{
  "num_hidden_layers": 9,
  "num_attention_heads": 6,
  "norm_place": "pre",
  "init": "normal",
  "decay_shape": "linear",
  "max_seq_len": 256,
  "doc_mask": true
}
Each number is 500 + 40 x the weight over its row's rms, rounded and kept within 0 to 999. Layers, rows and columns count from 0. Numbers have three digits each. The size before them is the row's rms in percent of the matrix's.

# layer 4 MLP down (transposed), 1536x384, rms 0.254, rows 240-265, columns 0-127
099:558445563490508478498480456492555539583515497488570506544458557493505508490491480582480498493469574593448495488501533514463473490525560512425461478553488559498588501468504556444465530502554496440509458510506503479458540441544506468451467523487523550525459552541423557514521506497483569520497538455450473485516544470476456512501470453575514479515496500520493467536494496490434463512479
101:512493448565541463592421485493503537431512594529507532462465467486482472471506512483574463486509525516464444494512446485461416507547496537514427477520486447470494502489508482479480529494483488510453477505468503469553514434469517564579487515491488450505513539520523464589551519535505452464492484536527580534480567508506535486431547500535503477506464512482496523464489501452506487427480
088:443516557434479488506492482489494532528480433541482527520519485502479550486518558478580512505497530423460511529498556489471456532570501495516427474488531550497465572502566482441500514489514484502530500505577579480542487446487417489490479453510497458551424465485434470490500514549504477592459535559511559470470425489536476527520503454503507523490444500485591545453552471463501563513502
104:539538471404461500508565500509523514520494504571515501527483500488430474472497450566510489406531533475475501529519485509490533451531556491442513459431500546472575531557510533524514510447450484554455489495441509487472505502475495505454509472407482488455508416446500544479485427468493453494518536534519496434455572516477514530520459516426482481443531438462493469511445450414472517519492
102:499498567437499460607489456442537478414535509490532444467517500524441480507508561539505498476530530506543529556445481467476551457482485487481458506465496486511505508491557480464517569462482557498544506517423469466487511513504495519432568481494481451456553468468504485468552477556529488456492493526497470462439538477563496459480482540459442448523504485538549464494455496475488497548504
094:474552494556474520552543579576524458523451455425509422574508513468527563442553491517431498498504571479568478477534522510485465468579494520466586493489517507461498453533469553529450515546493423506518507503541395433555522539515496470463523565479482535457510515508538536494569435545475521510573453431482460501500524462501542429560513509426509509460538429464572476544484517519467584463536
104:494549502478451520524539501473625560560475584537538457482490465496466521559496512484449481476473505517510450515491483497498434561459532536436454418441442488498456527457496522458515593556503494539466514522450544479518462549507585444508481515460502493512450538467536391455587463454509405508471522448511445497485581508491587517459463512509522459430549441530511530519524575507426487483514
091:490479464491464495517545503505488459520573508539464538518483524449437500568521549419457557470582524432517505519516530480482514441518565487462513474489526489553558484425511475495474430467466530480493529506554531507562485500470517547495447523532491640439507537503518459556577524505470480524549446403452491531497567515445512446488464488444474451514506530487495487545504503488537480492461
096:548434461477494444523607519507514535525473526433468526472483536457550471500509479480515546466453433467560461506471470449481528462515494544568460522522486509430536501440466488394528564557519474511473490470476434500455494533482495466504532507485542545490513439551572455544503495444505543521505488482507553505464500503490485566556561427496517460532556520493500509512519478466428439542481
113:511448515556493385455432505525530463462522460546508468564444499451595471467555482461588488442499508539466526520490525470517439483482579535487496459541555388509476406504454520482494562475503459466416469453506545447491444498539506451464533522388511505503479474525531472500505537547466532418460470496518412483516433443489447492522455550583544478558452460439496468487484471502449527559480
096:501477479472604543575526480485445502500548489466548467489506486462533411540578460465528516500465430510501551489488442551423518479410482506500499467508515496503532555498477493451499463494492507486533501438477539483571412547448548455496482505494485516453571509453483508459470500490499485485421566438495463484524444600524518526507491468540497462504485500460440440471526544551417508516524
105:484476495493521498558544514410374459477450480545432530473401502511509503463584559471511478446409465498549553497542476497499494471452545447498501511451516489521463524523465556455527497521463537494547440493558471522582514526540509511477405492497497527503549453481498517524516433463545531505497497513534510508531577550566508515444459536503541523513547427520559512458521485532440501443467
092:481477407526442493583479405446511525471556501445484441441499520503501542541540552481501476399534480565412478520429505486503492436523477543508476422520475457555515490537534491545471558546596489539547460558515492565522582527438457526496436398547509546509499475508458418475586493480461535476530482437474571562531457453444503506552517518503446497489510509485513533532550515519492501472531
085:506470542446533491520474559458510546518434506526499504544490499482521528512533485476602544494427500494434465495489475490498533529527495513558452448513489485418544603512468506497562602565510455526529483517480511469511497439488532532539569437468582469569545468477464531466470574440536563520502482502506582439499501519582506465456477510516500481483474458448496469487574459454549533503512
100:509510532510513532508450525497480514522503486462514533573520574513501444524505528465521536457519567497516450555544482581523504558464531468422453499474528548518488452562496500547553397448493538478475529570517496485492474532504520548485538512490525502540581473510511453554448493453507469540492515529416548503518515547471504442507476542518492470536443525451457431463496493493482511485592
107:534452496507455552513425553514496482497475443471500499487499470521520363496482479513535506443414460481481485464542460518502520539437497547501495528487464561486556469492532489463601483518411571517568508518541491504532507537494499460499518507519415466507429423516554509521485574405471490526510549516494511515519487473481560474519485434499469486553456513421417556498542542451516491471489
104:452500560456510514497422525497513479569430514503516556523463514480463507496484517478561544559514561489504454514437471495467449459545513542465478467460498536469545485537482582474520566460529508445516472489514452517549493503457478460420485489521464439353479445483516512405482516477516532583520460476480516433494521497459482564499489448504612456507500437482468500501431517469449415529442
082:418462534507469478493504493513404568474538479493436430503544513546477486451489511563497493494514504494515544472491532510455483476528486504498440453476474520472552534523467490417486567482465459542479459503527465511538613446538496520443500518501576476511547419505578566430427589455475616493464463462545492532468477531515410502490482473548545481510566469476488523463500440472544549510505
097:506528606499527528409463496484532478535516521488517412540486510442509502503494487475466511523506455469492469458494541526514497471467528473447454472489544485481544439467470517513494553542532508477501493552512440542486501484505549531491482442599520521512457498510486547473510520512475563518562511493408523511547493475458455526608434454485505472524521482505494355524449483449424556488457
111:482517516483452520526518457502473448504471537492528497436526590520439467524479516529480516511486479494507488444529551461458498501391501464510444511501479566542456432490561480527491461485518488441539550455522520484518527452473513583567435591429559436444486516404499536478452470520455496493520491542512459461500533469478523483507516483557503389472490445503470420570528510517526417514503
093:490472569469503526485478522458468477503502493517483422572454497440455552486533517527571499483480522513482490542604473600540483488516574453513529503492511466478546480493484487451493539571501501519428525502512489451479497473452531533472548491453534461408476522494577539518398434505501515429427457517540538531459519543561564486478529531575512503491504492504475451483476485461476484566480
096:483508523579536462509519502451391481451475526536463435545542450561600509473457534489491491506534473487543529604526472434489444451472494560464450501498495484457440475456494386498498497550515597482481474473529509446575477538521509466440451491542448533498508475465575487505493490558472423564477546519455502555464492528513520525498484482465498510511523522533607523536542538509513427561501
110:465495494486529547473418555491463514501484517413491442492495499445566412473491527522463507479473413441491492488470515460466473458434485495500488536528440535496481493485526504490507499528556490549537569477520422482545493514544457499505490520473583416448465446523564473498462524512556552448510466428466497483530519501418445499484460469517552475474486470427488441520497498517466506497514
106:426453451553503587547477532411427495585526514543499495507498456556488488525610501480491500564456522434481519484444483483494532496454535481577545489520513539538539430500475492500578494600471544529469518523431438444534536489539524435467518454530482541540522505469410513489463502501519431401463424459466552546473533516497460479504526504453464494516556460498421459498509565506478470469502
113:450522627538491539583497511421545568537542483538500482596444481455420444504505481456522529488568487495494492486554617520488534481452533555497474502470456537460502528531477416462517508474616464478505543455582502499522585522520462514446561463467461524461442526450510543471492479463521446438481483539551421505525563562450530438501546595520500480510480495538497595494535464504510560471496
092:470485553500509516526526511460499513508581454570434479431473496531479488454506549410485492529531510528528491557478462502536495444523457594522491548489433495458505475488510569486487528509470463476482536537510584430516481488549429454545527513539453529495556541483481468452532488587468509508527501535490558452537459514431472564507449487488457527519513486494499539512547531521420453501556
# layer 4 MLP up, 1536x384, rms 0.149, rows 241-265, columns 0-127
100:485537550474609426520515501504484509450454434465515510474521485397527416514494533494488467565494512541504541481503520485431535511492527455501520420500504575514503472500531509466526510559466495506499469556548555486518444514517458565546438432461428449475474521540545473552476427586471522538445467474500503551574480462505467506538517510507511521492529454493492545530377482508489501518524
112:544479436568521504508534566559478432500536523450513475430514465469545424539502442489430526493487516553548470479486495511536530390462494516509561479553470470549518473535440491547463461545445570537497493509412446487492488535499601536521499530493492547451538510542508507523490511517475485454523436391464428499554531511479480489480516535475486487518531559494383502525459492512466376490501
097:485468502535558475456514496535528480462513512455464495468525496523559490507512495402465570519440425514496511509537491497498499530507519486548513512483499452579493450496489436476497495545430474451514508497521521556476540547512543499539519593503473466499412553467539511492483554552500520461531549488464491454496500437427433381415502537461517516517515555546503536520478519536438476451474
097:515561539465502457497530436501491490521469495503503527495555529539461572424499530518455520582505519624506465515419448470553596500470488481510483548519474509512543538388531446510484545528468490510529424452517475435531452435543405576462515424491484502540500480498514491478526466482571478479485481481509479458457526513455436514477564583503570473513411510437529497481494523454507518567499
097:535439496514500527483495477531549450536518491503506542428508456438516541463498490527523520545550469513497511517511480505513478555508445532484495484525464521424453487484437463496437464489493465519505474408460542568478522480506493560524465449501441421550580485494495463487491512506407542532514519486503434546575554434473504518495468515515464564515510481547447484520579458524537524441506
094:557539476510479525455492502508453508516524468461522518497440513553530454518549510437432528444498561494449470506455538544574454518515483465564528491434464446561494443514502485536529520488444519507487526502561543533545527455506521533507515528487453454566490496555582435554432520563464514521517488445480535544490513425480486535532498439436520540546520426470459476507526465488443486523415
123:573540486478448382520518520553501501586527518516428505493470513469507529474485483587498497569429466460538522479520455519477499451477539525541469467418567527494538497532507517585549476519510467486473468448538518502512453479560545478480483440580438531495550531489456524452445470418456467517454531465507483472480519534469553541446474465503507537475534513470524407481551493497514498538575
097:520539480423509449481502486420520503514552481512496518442526496544559457485532481579446561582509565483534540603477515494419513508480524482512575503449497461555570540538507465547434495504470542574502552420518508519495503447475610476503447490490546425528496469462495465501549540498523497468497489510526565509484571514483538499467508509425446515460577529564502473470506536529538547454450
113:502505476460521554443497484495496539439495430473490451492489580504494570519512520483487476536446451499572452521431533594477490592494498512543498583468426471499502451495427514498449460431464420511401537432507547434560487461479505523588503546488493485471488521476504489458522501479486524432481436539514450511518552499485567554554511496507498577456476587480509430484498536531486509504476
097:522509453575505530488474521469485521484504470444437551514476504537479493529490447409508521482486486516544448488504496447578489512399471530479567525439505533569440504471455453480519497570506525481556466502482529474438469497530536468530507433508502518494543402563486399454522440500499514549503448473509534608428476463525525532549477479466543498474490555480492480562500516556474511490476
098:494490468427467486521445481458411418536483592510541569546526568543544460481527444531490526510557476481461536515469451438461511452495553469526522526490521516500550463563525459533496466549467575521516495379485483550491528495488498535492445550468539532454524468490509520461550437456503533540504546502482501466541512483485629475456423428498502478535519540507473472469453505495549522483495
096:469449465515579578533478566564456519450540545438552461438537511537439529473462402457486413514522553498518556531507505529493520531478484504570484487419452457548488571483527489427526465530415480419469532429428510517494475489449507483464501492456506512508502497543464544496478481514590472521482431589544484520452451620535503500599548498465520431453509492545510504508536497489523513499474
091:474443478512528451478525577488488475427555440503515460468429480478587506453483487500489478509570495506509488458588493532532516439536552479412570505530519532614498419467530520475470439434449550497489520501469495489464550503467556473548499522523408530459496485426504427516479518545454469510465449465435470525483529419414554528525454481503462569490487571521494543509537535596440404468492
098:502526462597538478491474489513456503510499486462517638544506498495447535463467478488440430492521472589494508512569480498509444416552486494518510495498468479389580506558510490497505505495519499488491428577536561494468477546464417455506451550519454495478516508482451407492451535504487576501490557544570476550511466508517499559515551505519442474454481435544464400479473572554500557499482
115:454521468476444486514546453478516485473432476492488426487528483550419475581468511494430518500493521512487485549510421476524503521478494543538479568451517414514583490543523569503502517526435468549490479484505507500520460523485488420520577577580440559484468496490514521656462452476516533441478508499556454513443529487477468520531513523513502490477526515467509566481484535477470533493472
104:453519500441546474503527512494553491485522497531524435431611504498482569465512470525525530555584443492561470521507466485531476511554478515539477466555479508465501539507511520574557555489486656520524504492471547437492545508563503468388522474491512553515506475509497426495453478488537532526474535540458490571513467525525512465469545626506580477479485480542574533511485535543472516516539
093:560510516503528549466552532571543446515421487494516654527448538496517530538478480525432596472529485448544474474507478534439481501433552499520507484513467475518517499565517520492526438511528530524511415476522487531523469524500456514540484520496513494488514499453430461457496441481493461528461488454477489512473505477411461523469562466486518482483491549485444510542500557488503446553446
100:521427435487517406483538534524486511485412427503501496556423476593480547457587539511460486558493502456486445485488491469472454555507427526504540504547517457579523533546532470470519486472404558526524462466499486408472477537484475520513451599516523428586523477550510462509495484505490499484501548508517446540508512531500532488449512480520485563481506517462526612453521433517501473556469
104:518437496415568502460517476467530495477464478472423452393520595527481529514438538504479465500535497460524453473476537527530529554459524500524476461477570531511449469538523485477471481568467486414507520451440523470595498527558530510498501556401492507460481550474464515559470554465517544483587540507489473522522486561447516508536512452468557539465519427527478516500376501549516491439445
097:501570419506456504473555456538526563403469500524547467398502540503502505529523528497447452495501499505519550479441503454480493504458458493453481499533533490513424477483475484516542486504502568489626514472519495572531496508461536511493465511501494542539468499511514531506483449511515489540553534537482472441531492463468486580474465488463464493484513553456530546498443467523502500470576
096:511442484459579508479460498510458550529448516488495558509557511544521470477508512563506520473483422543436438503483480475464508474531616491547501527493511483486444482476448545402477482484514533493501530520502573524499554488508469573544519506532454461461509543495551533460505474443504590496433423493497519492445445521465595438502570492494470486511432563428438470482467472515517428535505
094:484445532466561488475589515489465493448584546514465446458620512411477455483495582487528477490513482559496538521489498429550456484536522510504511571487467562484480573535465473524489500528472523434508466442456487462483500551569505535526531466412510451473454527469436546494489476465567538469540500500454540540517498441444564485496523440510590505475513456465478531494495419480448551515418
112:472498520500513502540550564391491469468450489476492496486533559530521497526549452471475538458488501469576515480505453583503477515482474573509524476511491477469507445534536510510496517555533513580486466474494517506500568538526482456528508509551482580459550477430518517525486521517477468519409515429470506517458443467475551512506443579463461514477583535503445515560487483459509484458500
103:484520451503506495477497476403577593426554503488516493517513504487469494493516491484519613512489473474561568499569512526490494461507528493521469508461505479495565503497534533432462514506531482572497585446445489509498485480431465477473523544487455559515485462416440503488494498495477431496499555558447476500490545525452593493470560527444495492588516448520473552465555481525603504442503
102:443497481513413496472480522494477583524425485499448565486457463508423429585523536531539491548478522528431524464524498586547489430418477496532486497531532497512516559480516527447496448418481470481522452513552434551455508519426533520510581510525510479464457556532485535550463517478453408519500489501515464498494453445516473408556484492451505482429402431472492483477435456444484406477439